From a checkpoint of a small transformer trained on Wikipedia.
Training: a variant of Adam for these matrices, 181M tokens, 5536 steps.
Each number is 500 + 25 x the weight over its row's rms, rounded and kept within 0 to 999. Layers, rows and columns count from 0. Numbers have three digits each. The size before them is the row's rms in percent of the matrix's.

# layer 2 MLP down (transposed), 512x128, rms 0.0519, rows 372-478, columns 64-127
078:495458493504502493491496485485491460503541497498495463510495492476520539481495486523490493466443513524504504480451507488451515492467492491555470527496510540484543498512502515434523484488509501
091:478515512489484494521487475534515478525431520484484546507499509494514524498523520482526489467505449521505514488454494503475485520494545500534526481483509458477530471505485509455528491497459476
056:502511523474486491481524525480517497478490571507453497458477523491476490499500500465499500498501486487526551504491490493493492487514482542517524515531532504502469462483511507428500543563495577
121:531522525474512495537477487492470480527508474500496436466465509514467490553517515508514554481458518523517477475508515544494516454506462532458536493477508519476485477524559497502482484530505507
079:489535502530482506496475502518540506497500529511473503517496481505519470470476486481458453532561472502425436492501491508507451471515547490457502524501487484503518480518501542568473531480505537
084:440491503517510472535476481506502458481477511484556510516508528557496542481515489490476508472512540535490469521487506508458501424472522549521493491496510475491483516455502514500496501490490466
073:498489509481525499504498506518501479532499469530478507487525462521418479482472512498480499505468483520482540506463506536500421541517475475497500517528528486485489522482489475515562551525528505
100:496476491471558509487537501490477520495501458475486506504493516525471548521530475549517500555492509525505481539487513509512499444490515513475488488519523482450482522555523497478544483486482511
104:472448509459469499577547509545489483523506476453533521467500460487531508524528488482501474495491499522507495443476538457536478487499465478489494549474477541517498510517468472505489513499490540
090:516464486473487465455522471468461493513541466467516478516523485504497510514451518482499507524463506502502481490485508495417523505463504526508525469503496524468511460450485489508496527508477528
100:495500534494525549534504487476505554516517481498449495532498538507521539469491520522500492458486516507484493480465497503496475518512465477495522497478521514440507534488516480509489526490488486
076:487472468489522491568524513490506485486525507489489486511505548458488528476460499515497470523481488498522512501521480480514537473506500483479566460491534538502517526492468505442549514467494502
069:508516507493535552513503538534491529485497512472492516521520510482549490474494460447481487467531525474476465466512488515482502489540491467485501475487511536532522482550480472523487541499500495
105:494456487522479479494504476469476501486497533519496475528491471470503494524486501522495494501463441506530571520465479495476480479503505461532507548523532480501506524506468500498472467566514495
109:460539476523502432469522543532437536515518539538494497503491476503493517517479501478496507474466555482496491489492521474491492506488477463515468512511508523459493485511534500501535475491533514
077:489527469475503458548496480528475493501468493503491502519459519512503494465536525507516516497488518483520544501514480486470491503502487500518547543521533534461527541495502451437479469486536495
109:494494472521458480484508577493524515477526540510544486540472517489494461511455443548520515545510521484521469513538480483478501457481482555501491525483505459499503529540474501535517466502507486
055:495507483480498517565505521527486508505507465508464471502491512490552518480510476509539526483507542507465511484455532490493510518488517491530546479539491546494549445501495437475493479506498479
101:441502470497530539535497440461488473484504537504442424503476526489530572508483476505516475470504514457482498513489513502473489538494517515524494512457516459498513508496519507482498508501486555
127:506532512500529503503474488453495519483522526504467459517456510491482531516498479531496533513513504480475483506484559516458518496504531521525492492497484499463496484545522504525437485486492458
122:480534503482485555499507564479472495502551518481469502488492505484496509509513521527443530507482501548478523463510536474521525453501513499505523499501537499473497505475486477525537494501517496
083:511463495489495492532492486496512448478451515509475553488501456463515514522509537470504496500501485528486505512514551518511506489482530474483525472514517524512522526500460495441505532476455458
136:467519513528493539534501494518468528508523501528467462541485478469471482468471479479466497486483483528499498480539508500513535550487470512516488511489427512559526530501580488489520475509500500
075:513461517515499483472515483482547497482564511480524511484462537453503485547460493513491484540527484521478513531555527499481497441489517453530468505495546498480470509505475504471500511536513519
147:465512495503454493481491490499541517503483458469495442516520492526494462531465480530467527489476510483509502516510476533504517459491489512495485509461504489468491480505480513520479488511517553
092:507450462487466518495456478491515456505536520515500492487495497517488480494486455535496508515484474510520516534481491524449491478507476507491517566481516467511501556486502509483476472539533540
132:460503493506480486501514542522539531508441473507497516521480502503523507500485518484467467469498459471536485504489478504520488515482500484489503450521514500533554518495501544556533516460482548
165:500527509504541510500503478492455470531494505471439480492524519466510559500500467493494504496534554489520501490531481480492493522490472487493527498498451524500501488528484494505475500481494492
085:507470487484493511475511515504476465498531517481485482508503518500503490513498475506467509485518477486582529515465494494461468508520483513485563515533473489532471459525512528451478521567488547
116:508520513482485514525467517471485497501463517539488448493502515514525492489501459527538497498511492527492542484504518546492505501483491485512494544537543491509524519502538474467504490488531498
088:497547518531471527522511504507488513525483516499502517515532529498453500465495501477509522458511518458496549438521501524505498515485530506501578478529535508522480453490459511468484444484492496
112:472492506506519554552522464531494494518478505486491532494521492487469502475533483463531508482516481521463491414481562496460504541500485493516532504530483519483507500512531484469489527493478502
093:494491500501486484553515471501517545464505432479547457506523530499523476554466482458516516472499480472495481515515529473506544462476535498510477525477517445463477494478517487520482492509532553
094:472492491510470467515510492483486491495506515468485487519443535492504508514489478501529519524496465502494506492502496513473479509535515531504520547539482523509462487493524556470445519564503537
179:506462507477507482520518506498524549513477508486529524505474478483449485479488550504468482531491517496526526522481490481487475509480544525468495507562515504515496506550456466493424531502483523
092:476474492515505500460539459514473485504519486506457489485492509528471544497497460554491509523500486498504436525509507517539510461524478519475458518494500505505507529544524488500522504507521519
084:548458487473472503505491528495506487506479551535457499505476501502461492586508526518476522481482506509532514522473512493482530457534477507505516497493558436511457474473490523478513488546499492
078:483458504499500448521538481510510494516497495493523486493510559522496470526512492519537522524501488492522483517530509545534490507499505546487491503520470510518507504505500488544449474508545511
098:499543516476486473523501461495492514497513497484437477479482500480514493484501506477501525543541538489451480465492464448498524546513492515525512519497505495488495531481487523535485501488492470
080:494503510471538524538498462492558497483524488475468500462495528479528471522490475495509496495490459516486497503537476480456474509490531479504522500476505519529513502490507487486462548480462478
106:489465495509576527511525474532494528493484502508494480462504497508451551481465515504493491507531475494495535507490480522524493537508500526474486531476456551471524477547488481496487526502527525
135:525481534486417508476476532475505452500498538517486471496477502507501491498488489547479519527502491507493506518489512497503503490517499493490483522524497432500504517476485465516530478508504493
082:518405485494515522448503481507495467488524524501486480485488474505528470472506515508522502526488476556520524496484515516475475501474480489516501502514519477565550500470483458467493500482450517
075:511486495499468517511434521517509491498499511504470480473496530483523511524486493527506512547468474505520531522473483463451470478524520497576516548495475500506510515509464499469485547572507522
090:491534513495537549478460509536478502518476470463522505510495468453517443497540502529509508540497483486510481470510516490518518554509469488499502466489497512522510520550506500465482529485455497
108:494506498512503522476524464471502468464465496513446490522519488479484512484495487462514510486472520508440551476513480495553544532466483453490527475496494531479533517500526549455499535449503509
101:516515504502459523522477498497471489542497512507529474503452512510493499503480522526483488464488476540480545506452500538507520473476504453559509529502546477465532508467476475457488493503528522
114:514476516514520502549468513505475464459536497541471465500473546492473509489481449498515506421512481535544491471524506445526496515503489522500491496480439537489507530521506513461506489487460499
089:521519495496476497530475498511551508497464493485494544462526477536482453494491513502522520461482489451482509499530504506494541512487568501535499525499542445492507514532448504523444481504518501
074:537543470498519513492504509553472466517468511514504476486508518486502529505486481484498506459476562522473479512485524509471500503463494479516560482498492542488509494513533506490559473495463462
117:447453546504512531508558495515490509525483454511555481544551457499510482470503514471510480461470462534507530478501513501562494518489470543500520489516503496499506496514515474461492495498521538
064:507486509521563532479515463460524506463484520502530504541520505517524447450464520510531495455451484529478505464493497497537525520505541519490486515534519488522509525519482518544485513526484440
101:493541482518498530484482486505559484506497499460491507475524499516515474483506471499513468490555490514473446517512463507516476530496542446504448499491494520520530503517514526542455535500524505
140:512503518498457486487513498507528480510538521518506458524450473495483494500553479528515484508519557491540474531467506459554523495510508520509466500492537463520512488504526498485526479515477441
129:471474487537485466473514493503585544524518507500507510483470518476484504494501512484477464530480474476531491522497499494517490506502505512514492487497511484535512527484464479501504509475516558
106:485494526523516524502549481509458540529534514533474464498487522525475429507514500498459490496485477480512473495506490537496493558475528532448513487477489543513516485528515448497495507469514481
143:487512438483522522495505552495499467502501518526507469501453442485490508494526486508506459546534442487494455480475514484507506502493517491524505480486485520471499498536511523472447528484494498
107:528486477458486513507463505465518507480459524514519487514547528473424498481479489540526488475463563520466512490517517501502504484493545448517488520484495465482509497507570475499505488501492496
123:467480504489494434497469481485523521501471511535523510487495537502471473526509536515486468495465473530533539512511470497500490460478504495551529499505489493499525544492525532495507475493463529
118:470477495517504514544498494501500511510473562510492485489502496503466510479509516443511497458506466537506500529505492498511501534495498498519509476537524513525485506473504525477492502483531554
077:473495499508488442530480483527529509518494492489508472492499456499476535493481453511494501486484515480522497480494493505512538490517510520539489513492527465504524485492475532446489490520466554
069:488513497526475494492475511519524451485458479495501490512512490475502546464523537508505512469444449520532486509468486454523532547518484470512507492513472483465509465522497541499509538489495508
094:486494514543514486450493484488504458432491528512528489483457509517478491496504477559514518554452502540475517512511532487529512509507499535490475525476501526523506499541523489511512507507480479
070:482515487486485505504464509490524512545527507474454480494499514537458539473473535497498516457484465497527435462473520481492530489492498513530507510489529514502510486503479560499506521466532494
131:506481512534519516494478485466461483507487529475475501506518513482503522492536511448517496488535498519478484498501503474530521560503458484507495447511452538533527494517542460480507520497486482
068:517503519496484496455505459517476483490511529499529496473514535509461512518529453511491542491476514492471556523482470512478529496506508499537519508496484514517512525504495577488493543513482497
094:476484507485495514537492511486519500497482493512485456498503507502510485489469500541490502498454454524544540522477478516494516487465491472539511573488502480494517534465495481485496475509534538
073:444501522527500533534523458564485482480523493482547522482456491486461491507546496510495501495466455447480496531525527528515524473519513535484498504500540519503491497508512491471523509510515526
090:492479529489525537435488516509452487516507446499579504486497512507518466490474473547548493463472492497508522539505462508500505523497502499500514496520510510463484514475508504436516526524519496
116:478497502483513489532470486494517469503519542487529499467456502500474504512454489496489513485457485496540519481488552521501531540443506505522499473484535495517518557489517537498546514467498503
097:512506485495511528515502503516521536489506502501478494467558515481465459489490540482497504510502509484484514447485484539479559522496550492475519539511532488512489505494520505481496508489532460
143:508522496449482510460453528484507477494495483524471454511503549494502506469466470538492511489528499459474531461489506498495481528493502482481565522483527503494525515485503533497565466517479473
148:485545472490528521451509497541501476488500524508480513492492534513512508464533479485523492497533519442511520580491486483484518573504491489530522533534520470529491495504492439459513507496523453
123:493487462501475481502519510524451488526472497502478530515524504524484544490535532529460475488502485485506497484472544507484461483495499506508463516539478566514518517521534520475537507507493475
109:500525511506508558430526487490523494471495498511494481498515485470498473537547494490485453544538515539485509459457482488511512473498520521479482497486548466544508508485517525485473510522491479
089:474486473514518530495514505494492469475507457476482536516498507501507504475479463538498493494488519472462460565497479443492456495485540489473515471541487478475547494485473514520548500488518464
071:516504486490539522447500548485530493501509478482477539458493489474472542537474488503509499517484508510485499468519520462495559513504526508510490512463468496516502515532484478459530542500536497
118:501533506493495527515501479516498498497494460478485516479529487509532482509488518468513465475490496474548498456460491529502462492493468517523473488495531516504490500494529516542455510487481512
092:518487479483467508504503507496514488534530465452463480520539499494491532511478507489529523502462564537477483540531494485484542499500490485461484524504504470490481465515448474544469502498540531
079:528513496530487489488494490490501458526506528540511474499500522478465497553486531538474471522490486534494501521474486450451522495521484481520481527454524466486516512498512525464476465517510523
117:506500526508496515493494503569491471491481490480497550509506527472484498491494492451493481523527488482509464498532458476482487525492489518520512525498496453493476513481488501526513525491511479
129:481515484555508497502508503465478506476508506480485471518474514467515442504501548518530485480478491513518527470458478493473501556490503522518539486484503512498526489487508551526515556453479481
087:462509498471512527533523511469492501499527502481510469488484494467464492511468531537521493500508548500504453586474470496470474518484502519521516513495554469490507522491492518458541505499474494
095:495500507541432473474509471514515506513514464517523518525523486520472486538487496494465512493469515480528504559502464489533512468510484529490496486504519475504511490482468565525487506497508543
113:494485521475491505552511507540507481500449487483480513425495504484504515500506497512487506511482484481444536467493535518469558516520537513467512544526544471471508508488529484546467527508516492
056:471483489501520516496486480516479496469521542518482495445510517478488509502460469452523522499497523516493492512510529501500539533500518487514509519492512511501496482483447501516426557525531503
084:494500534499463527522490456496493476511489508493488485415472459502512459517454494517488491483500487518531497519481499488443454500482503499527531546489544484512516523472494502482462478501472522
107:500519532501546527496473501494472474536509496502483498531485460495489545499493509473517503507493484514476487471509554469492519513499508473509505454506507546500517499529503476453524506479475523
134:438463520464539489503540521471468511504480494453527560478481478503474541458549536511541504480486491523469502453474517530512550505486494519519504492497470525496525493516502506501512537497496504
093:505461452520505487507489503502497474516475490507572522521507504506514519481448556484547506474463493553527534534508494498463498512500504521523489492499504552476513521516479452429512522519514531
116:469491506537542534454460503459495487454488527519490465475496511476497567483487506542503525492520557471479488519469517530515488498485508508480491506486512502449506471460503499492528476506526483
156:551455498457481459492515517499544495456540550505462501482487533493476466534504474522445495531496500471495492499520474491530521494504478482505462503496534461526516508435526539517510503511479504
073:496499504541491517536532510510473519534503504498457525444508516503448485547523471488514469521472543520479529489522535550490551515500511456485516512541521516479490484479502513508530499515511510
081:534510492498465509491494515507508488542462471514488524542512483503541523524492475535510514494484480536527495556486508454481483475486525506519465486533494489504483521538487541479514521512485532
089:525473502536555516546510523476527529502510523490442481511530511492502496535504507512493491480445526527514557518462511498463523489492511506538530528522520504486474502488429479467485510470483519
069:497480490496557528529519494478487468501478498527491566484493501510503499492522497499512493472490496492549520476506494486487474485502537485485480511486499512534514487484502504507482540509477477
101:488525533472491473485468535509469518521469488496488544477508522510508569517500480447509485515492501529489530520487510503467494505510499565502475520517477452466519496496496480535507493491559533
083:475468508486525504490511518506549534532474534501496478432477497497491481505488546500523523508487480511542495496487474504485505501458517500512506534474525498491525495467490450451501486498486523
075:484469457462509512487547510528503481514498460464451469476515522503490525522492445533499506499479461487502491506489504535528494526540512543483524528450507497487498520525529551500526515505545476
093:497533536492489475549471528472508527523489454515454510517461526479519491487502513466541475501529488487512521500532504454512516476483500508492509496470500510491528506493472508474488531504477513
085:510441503548527540508483498492540545535487533497511464488479543531456453488499524547534497519515490491471512462467510505475508543483522507471488541484522481516488507552483493548478539505484496
109:537469516533501482536499467471485508486503531525500507506479494483525471530540475532475448522435464537537479548490530489456478515495532514476491485488480535504511493486526494546489504502453475
087:512506488491474518499512505497471500497516513476474495480529533492539548506464460459507480465504525509476519482465487508485510522491506497494546456459498531532517508476511515489545464487476504
082:485466484498473449547495445505470527539482482508482473504506512506494480533501485464483497530467475512487470503504455527488468498527502467527508489496476527483520506486531476544499516515515561
078:453458486458524515536517491506521530530517508466474503471494506497463512495512538506511518497504586517523536494512469529481533496507522460524495507485509512464471507471496516509527535511504487
083:497489521497494493572528485492493519509503486496452432534503522506473498474504519491499485508469489527536491506481513514467485535477498495555494466495490484500519519493433486448477511490550515
082:517524487452475512503514503456493500476503519500479455504502499468479484509511489556503489536482502542514491516488526498468553514505496516504537514483508512466496534434548471470520515517507478
# layer 2 MLP up, 512x128, rms 0.0865, rows 373-479, columns 64-127
103:486447480448500487483520520536497523496486481513510483520502519499499505511488432542518471549517474448475476552532455536511480516483480448473449521509521462506492516530522470516496461492544506
085:524526502517487474501473472501472470519465493575493533459522525518567482519507494504470502500522498471496536551512454519507484457489439478464507512466470528504500517485554478492497464496471517
102:517484510515497553489496469520496512496485481518498535500502492517541471498515532495526494501507476518499518480546465470536502493486469483458463518521500489496508539480513414508489468475549508
082:488471497481473508527494476512520512510481495500509507478515504509533472500535496525499479509532477496459486480523452530497492493492486499500483505544501434528507507459477480533505487477490471
087:471503482486513478541513461491478491504501492456566522529466528523512527485501487466498489531514480515512507550546546505431494477500477453502500509523484517514495534464553520519511502496498497
100:524531501523520461475444547516462499497501503481533536474454494507505529474490517468479497518532480522526525484549494472485501456483469497496463507468496476522483524503501490504510492489554503
099:533513464504494529485498522497494482509477483502529505460504518484508517476531450561486518492517451529518538567520480529540492478499485449489460500511485520475483547525521499484521497491483513
087:543507478512497522467451519508448451458478509491501483480545555517509483484494491514523495429489514515520496554491477479501495502487482457489459470512500496505482528489534500504535478472455451
103:516495549505482514498469517511487485502456477490554529513480506512543495454502493543530501481516484503537519515559516451493515458465469487484505525518515472487503547462503435491514511476518454
074:488476531496515536511470531535493492479453477475513546518509518504500480458511513507539493512513488513525497484512472483528532515493479494505460510517489485487481535498495423499450533512550486
079:478548478488505517465477501540495445502459479490544476476478506511510530471516482557474513474508475486512505472511515496472473481462474515487541499486499501545511531499543495488541536460464501
095:497474510496460485521480496513508502577473499464513517460474477508503538460488493480454495514509499539516497477534468526508478460477490452509535508527499507482502497513494509502475486488459515
110:491472529501479528483459497509487495506481483510506514503505525566525506483497508495479495514535453500495495512521479526451478491488463476474482539467497467502509497515514457540505487488437452
098:484467514468561497511477537524558463474523493486489568490492505492477505484496520465474490504505485463532526498524457453499529444504501528486501499503502483496484530478475467535485501499502492
107:514534503518478516445472534549487527504450477508482487469507484514482471468503521534504517494530454538495468495550535472467458504493508523489475524473470495466493543518507462519446502492514530
117:521468531510485476546541454429495523491495521505479523489497555517498512491482504496475469556528470517470483528516498468530475466507507496489465505521521471492501491481524500522491463497487487
075:517501529503509534478460488512480497519496460525484493428512492551534513486527467525502512475546494473472519524525490509479482490490444522434497519482501526506497511510533454542508471490460491
101:497552491459468518457472515497480481489494460513537544460501509510518529466528532566480512497484469531507527506478506475513487456477481521477509548521542496514500510502507479507513482489483491
123:504539494482521438510510519516480467485502477519476520493502473497504521515525541526506483496492495466506528508482492470562447514492486534482467492485498504524476522521484497489515488476549477
123:535536545523531467474466512476504449470531498519500509516495536485507503546514480530475487479497524464518532553527494475508496466484484468484523498461490472492497506505515483491483478490474477
081:508423505446491497526451478491488515478504500536518494455458517523509505538490498518502503527508444460497558486546459515492500426480446504498488511466502525537522547480535481495503474484549499
112:501485507487474481456521509480525528498482485528454532492453498527492459550473523522491478530509468463457515546480467496493484482504498508473470566503514452481515521515496482523485490501516534
080:516503466507484486462446501530496425516501481530538516476515540499532461528517455535460500514542522474493513542505494492487466478513474502467503489492506497526495490491535493500527463499479483
126:478537489533447517498485505475513517490470505518516507466466514520499513462486518512468503479508469519512540524482450487497504424490497510475498541472492492492497529478469516524513509503515522
090:497489481486492480496436478495459500526504513543533497430484509524540550511512471511489509490527462499484532535532466496476438489504422507477484520474502498520510503508482457548512461495518499
155:491503496459478483528458473542498517542458491516473520484467506529514531516535492483453489471493499503530529512494439534488470482474457505485523494500517457522503529462496501515529499484487516
149:497511526483454493464500551510491469513473487479539468462536478510549428503544511494534494478503487485512505499504476482506488490488493500499472513507487520485523511522516435510466493508482489
100:507518487496504479448490508502487487518470488511514496499501518539539514520524477534507502489515500498478513547523502527491469443504469488459521530510520470532504494489539460515562462501477466
120:500499502440526538464497481505501478478498501507473531503514527516503455474457504504515474525502503509507535530536456485516506474489476480466458534496498486524483543494534471504500480485506503
085:493482514480505530474470524538468445506489463541508464497517521523513505468496489543462515507515485508457483506473477517478459518497484536487527494481484509508521508533576509487519497494491474
093:558501501498522515516472526479520442489481493492527488540523561504513456527487453498551491484515497514516494504530489521474484523515495429506504487504502494501480495532496475514490482485434444
098:540520500516465496451473526541493477520494467496519535511544471497524509495453496540490509469497480443514504543504493474484494468477476493482507474520493536586511519541490479474495480492552512
103:497492458487488479498502468503496482493468502544522519510494517554541466528531513483476485520501496496483515522539470533498476465489475531447481520533492470509510495446527481504536457486523500
141:565511499544464495501444472507506518520493513576501480523472524499530502521478498459501473519510505527461534495522527466496476494491485508486523520532496428541509501485472506483526477487511516
086:485511458503495529488519496461488516535506471525530490524481518496471501486512486507450509482480444531530487538496467483513479483476497481489468555471491475501502522482471497509538523504533474
109:522472487535481492476498506489513471496518486523531505498503521523543475513493464520487479504537467513482520519565452506493487435486464510463500487487494474544504497469485470542513463488475454
095:553519516508506499501472520508504512528459483555468561493494510516502463497504516477474523487519495476500490493549516478467513501475458483493495505464501513571515539501514491495531483484479429
093:523537478512494514487480490464497533495486511536512485499563506508505497532458527492499523544524477486496485484487517534448549513498498462491498525520460506511522554450506480519467511493533503
103:517526456484494481499483556510473479491521505479544507437466478522534507533538462532523507471516482531510458548506514459480467482481497488511513507489519496535505500515488486526481477499506498
096:524534543496512521503465511474468510496509499506526522472468504524537457470492495473457479579512468471547514499497518514480541493494471489487473525446469509499501512478522441492483496491535506
130:488510522455453495501454532502478473496487505548500526489515521500547553506510492498511508487496482504495533506506543439510489445477491503478511497509476487504508526529458482499502491492497496
096:501516524470477462543487504496459492527471503505526539510474517547527534488485498475513515499514518537498499523556492494479507453493464487502512493515501461462489520491531466529500472500470502
068:480525536500496527495428515522479521500490469542510534477516514524542533455504486485501505506514453524517497501507494489486491495498453495478502532484447503515481523506468447492494531499512489
112:538496491509517520474527494511498548511507502466511516475497496526514520471520439528476480530509483459481511512492519487426502530478486490485452576531459491498506523523517458503490498493550492
116:484494478509510529473508485532486499511517482520549491476518497539518477515554481511488476483538459513484548505505494536525465494495467491473490501478506421568500506467474482572532454491466513
096:493466535474489523489450508527470478517533503521541502490507519538504509480498467484487509491535464544483490526542479491492470477494477522469489519483503495515512519498518447567491484477502465
103:539504507530497499423466529545519529523482518513496497518476523526510493505468506490503510533505466511446502469481501487465483495497490543495460522528489426480502488530507478495549492485529527
103:521551482501494460528428515504489437506456488492530532460544491513529540472509507487487514450502518501505494523509458484522523498497498509497494475463500521494493494487488496535504481491511481
073:524528551479528496513474470512454459488436511496492500503537520527515430504477513512525494506533512500471493513482525524469476491497475502499483510482490519502508530486578506483514493497488509
085:477437502513511535515521493518534462528539490512479487487466504524497497486525498533493506514510455500462483504486453508509496486516498526483457535471463533518525516475483468502454507521525517
096:486529483494527499494501517476473535521511511544479493567481489501508441483473487501505491533508508465487487536501506512423481513472461458482477514494481472573496535465488511546484515478537480
085:524487498497513499522479492525491495534467476466517494492487495521549470470473492486474481474519519475504482506571503497478483483462470504484504496519497515545514526509511478552506495464487514
137:509491546532523483515445532480498518487526517547481527528500491493523555559506489462502481531505500502509506508530538453519467451489482533489525480551492468489496500512476497507525505489479492
113:522512517494496500510478530527454503530468473559507500489504519537528508531511499512476516458497493522484503508525497523501482506494457505464495520514518501507520491491546501521521467477489462
094:463500503553447527498508521514531431498471502481480507485496484516492484497446539485462508453509463496508493505509453486538468493484502430489479497475453522527501506489479497486466511498498525
139:530481517492545470462502497546492483471512496474484593498500496504501508516476520507506493499490478467478540523504488505531446483488476498487492508557482475502492540472496485545548519489494447
088:488481452493497488513496525526465524488524508505561489489454479503491525495532517521499500518499469489482498535515524481536448486468478569483469531506506478505511518473503485537518496507550492
102:485525491487495521488478502515483509456476453531471512462464506517522513470518516507476506474492519477507530494524472523528518515485467534472490510481526488535518516474528498512580472483487488
099:480520510461536503513535518461494553483483490534466505484488489511497501519481487500490513515553489488490519488556517525496498479494486466468497501540493530514515565462519459524512486479502450
085:522513508450554535497495553497489498480516507517521515502475535477513484501530454489498487522515480514495487519497462516500453504519471466485484486506496481484493513480541482525509473499468501
100:500480507474516519462521529503503461412508515499481502485465529494476444536485536489522494551511528491471516489544472518500467493485478494489485489501514492531503501465520474521504473490507521
093:509484492539520472489480452478556469455474512515519526495463528502455499493491519499540485528513527506484533501553511566509514498501494457488485500537515467500483547437498518537528492511485504
084:538508519436493482519467529532508471545498500484537515480531495499553496457488540479532514486510469523485496454491476485505502487471503480482477536517466499466492510525486510511469524493499472
108:514480503485490497508519542475446524513503522509524518466454479526499546507479469497485510526523510450448525561496549476501478474502471515475491506506519491504501509532509467527511455506523501
081:477506530536456502493563496507522499509495505512487519463496513512483485499535479478512506508508499528458517467504475576537500508487528518480508506503468518539492515472455511526477481501503475
103:501454507492506503479474510515496478517494492517528526463467507515528509489514459471519488532537458530489502557530498514518463470482445493460470511503517503513495523504508458564516476496498467
087:499498502461455505489546489506517501470466498532489508480482516486490470519464487483473502498530505512530506492521510500537499461458517440482468518481471504533509499513482452511511513489555517
095:524467530498449488468494517515498534518493522499476524466444519531538444527491513450459489541513517477519504480506521493525463516504488544492495518488473504505501493532497494485473481473483518
126:501501492504501516490487493517481490511515493506508481489524507534516506512522506523515516471526504508492517527530498507525506476489483490468489477507511461502489515497526502561529469472496435
096:507565481521487479510532558536505470519501472532572527480519477496490522491486481538453513517530442454497504506532472486489468506465493539486516520491517494503494525487491505511480512493525521
115:486455476510518509529512489481501518491509515514530486531487522501500506527510471506494492548495501525485501515574469481556441470488501527492503483505511437518477477488487480548505436501511519
134:501524500479522504499527534452464528512484517520490528492502495494523527493496463497514513485503477508502544581524523477508484487504473475477467510542475494513487543483513475502523450488487481
121:479476510492475492528537530471500527500488494518475514534485496532494526516487472542530459519530438548481497522519496503520499475503476431488499503534510493516511566477475498498439525515527492
125:529490469476526492526467515528490433516476472488505518513500512485522569505492501488529508475521536504480470543550459485507471493482489524489472509521470444503486509491488481511466495488543539
099:496511514450517498542473476507480483542499505532488506492508515509505523508465542471485503467490508485524513501538415510514505499481471493474486503469499511547501525444517490489482483479506536
071:507481517496516508475492518487498429512552482509524496468495543492509485487514477519478468509492453495479535466514472528471484520483462496482441499449530508510510527528511504485531507492505481
111:527491476547503468512490512480492499551481482496522527492498525495492520459498484517525512483511499550534507541528477506438458455495501474481491504490493470442476537515451533506463495503500462
091:524485534512524476459495526490487480457479497518484553496438542496514456501520512524482479525510535481483554521508543481445494457506485476461544465452486482491519494493501507508519526505482468
116:499478493489508554482461512506488470508520465508539511468521519552545504491502505492488498533521466535496520519554473469447486478466452488470470500484491485511499525502522442541501488480498445
128:485539488496512485497540503509472486505448486495494560484522517492513482486471471471549508515520500461454500494518462536487470509493495484495497531546470456544481514492498512525473478495444493
116:510487519479491493514476513533499508538473472506536496492506518525525512503470547480514503477502516513477547536538485487536506461465459504487506509526513482490504506477485490508474473475518502
074:461515500495529487490471483487480494487500483555524536503424503504488522477469522547479504476484551473490539447537470531485494492492440481477526513477514512500516558519508515493502468472517465
080:507490509494479531459462491540496473511487497495513523481569537509548516495451519494511501465506500450511550430509511466492504501486490508514506477496507509548510519531488498470514532496508466
110:501530487531446513513502555499536474512532441519536516500538523495557538528527462499462511476505498466507501517499492486487478469492524531507502516477530481464501468529475466501486493485482481
086:533513523524506505445486480511502443481530525497498489490493515546484522484499496476500497456529475515529488538486483478490433484495496464490487527489451512520465495470491497518534503501456456
111:523470520512494502479462474512476491547480459577537522477523513545523524471510481546504483497525444525501541530549497500478459446489468498464473521476516498494508546501500453520494485496529467
105:536482471451484499505482475508501535489514511520499558447525528528499532521493484518514491495506446473454553479492491508494484450503484498494476498503528507523515523518508461491544479518531493
094:459480470488461478488492503515504437496489507489508535455510479511511506512523498491466503521491502473492525516527506545475493430489493528501504516518506471502504504459495516525527426507480499
094:520459508499495492494475502514473464505501451541544526487531497503545545532490490530536494489485462540497540498547509466495489447468453509477514479521536518481506524527500488479516491487493477
116:512556517541530474478485481504474463450465506539493553483481505507542524487518514528465515521495541458482534448512477495477488486508472496477496520501499519473530512495539500484465461493486523
117:485519548526457493508482532478491524566483467547483483522512490527561525497483478474482509491517488539506490515487508473484434512463498492486522522506452493497501511563493463496527498478499495
090:461507517551506499485543513542514454509505499508504536450524489518491542502503480459543496516514516459524539538510502524547472440491519474482524479525478525515508508448470460497520471517510494
087:511452483541486488479502524506474475517502480505537513478505474493534554473507468556546521505492437516512545460513480495456479486486485486502474518510544509479490529548511502470496488516528477
105:543517496505515554488495495530482487522481451538500509485492517529553516500540457492488525483519481478473527483552495497473496511490471507468500506510499507489509508496535478488507460460513486
096:516467514518486465486515513493470533503467489500490497551505435513522495521518441521538499498517453532514515525518491466509465500500470492512473530542547497515485520461493493492483511503516467
106:524510495554466499482511534565512437479492471504505513460508494523531516528561439516500519491507471478509519511526469523461480454505497459485480517493517504497517495554466503504486493499495475
080:507514518525495536490499502459488504553524491522510491515503508525526502512479503550489516479545477509488487517514526512467525464493436503482510541524506481520511507475511505532486447461517479
097:473481476554512503480533478441465508513470491540526467463477520493493514541510482528484518512488474545531515499502512525529484489509511519483460520489479536509515512503479512523536503502508510
090:512499548552498539489435487477479514507490497513503501491513488529540460466522515537527509502527438538548483516495505508530533485489494461487468483465461526505477530502509489511480517509440522
098:566518500491512474464405528485471562512509476512508494485495509503541451533452499526510490517521520471505522473487505516436510519515479541508480550504519483509508538454520489508487504503524460
111:512488486451531484524497517491502459464507486529493559508467508504515544541477477488463483458519504471558487533523488481545469505481491480492487499508523541550511514420478495521473515493447475
099:520563477497511500485506466496496505533478508514480525482557518530502460486462479499493517492510519516480546527488494500452480485508476487491488537485491506532505521523499519508550454502534492
089:504523505520535513448542493527504469503509486472462482482503487511523497502558435510505515489549476500476504503512468505493473531489490470492492502498484512533518486482479475548470468488488466
094:484529483483510534498451542494445509558514476528539486462495509508527537485498491511494502488502469510510520526512517470449474463454463531479532478513495522524485544552491453529529471462506497
098:472536498451506539460485541501488533532474471487479502529519499518516505526498514548513499504494479455511509518516503499442490511490476484472482514501499525507488559527508458490487500478523486
107:490525518484472505522493555474501543512500484528502546498572501513494497518467504504481474504520425516499516513506520468552487485482509522495543486518523463468476491464477475520485496509469502
098:520524483451515515476464536528517522506507468518517502508528526496521480550532476531485497490502486456511521488520401512483483515481488488484497484482525487490486513507472450504524487487518489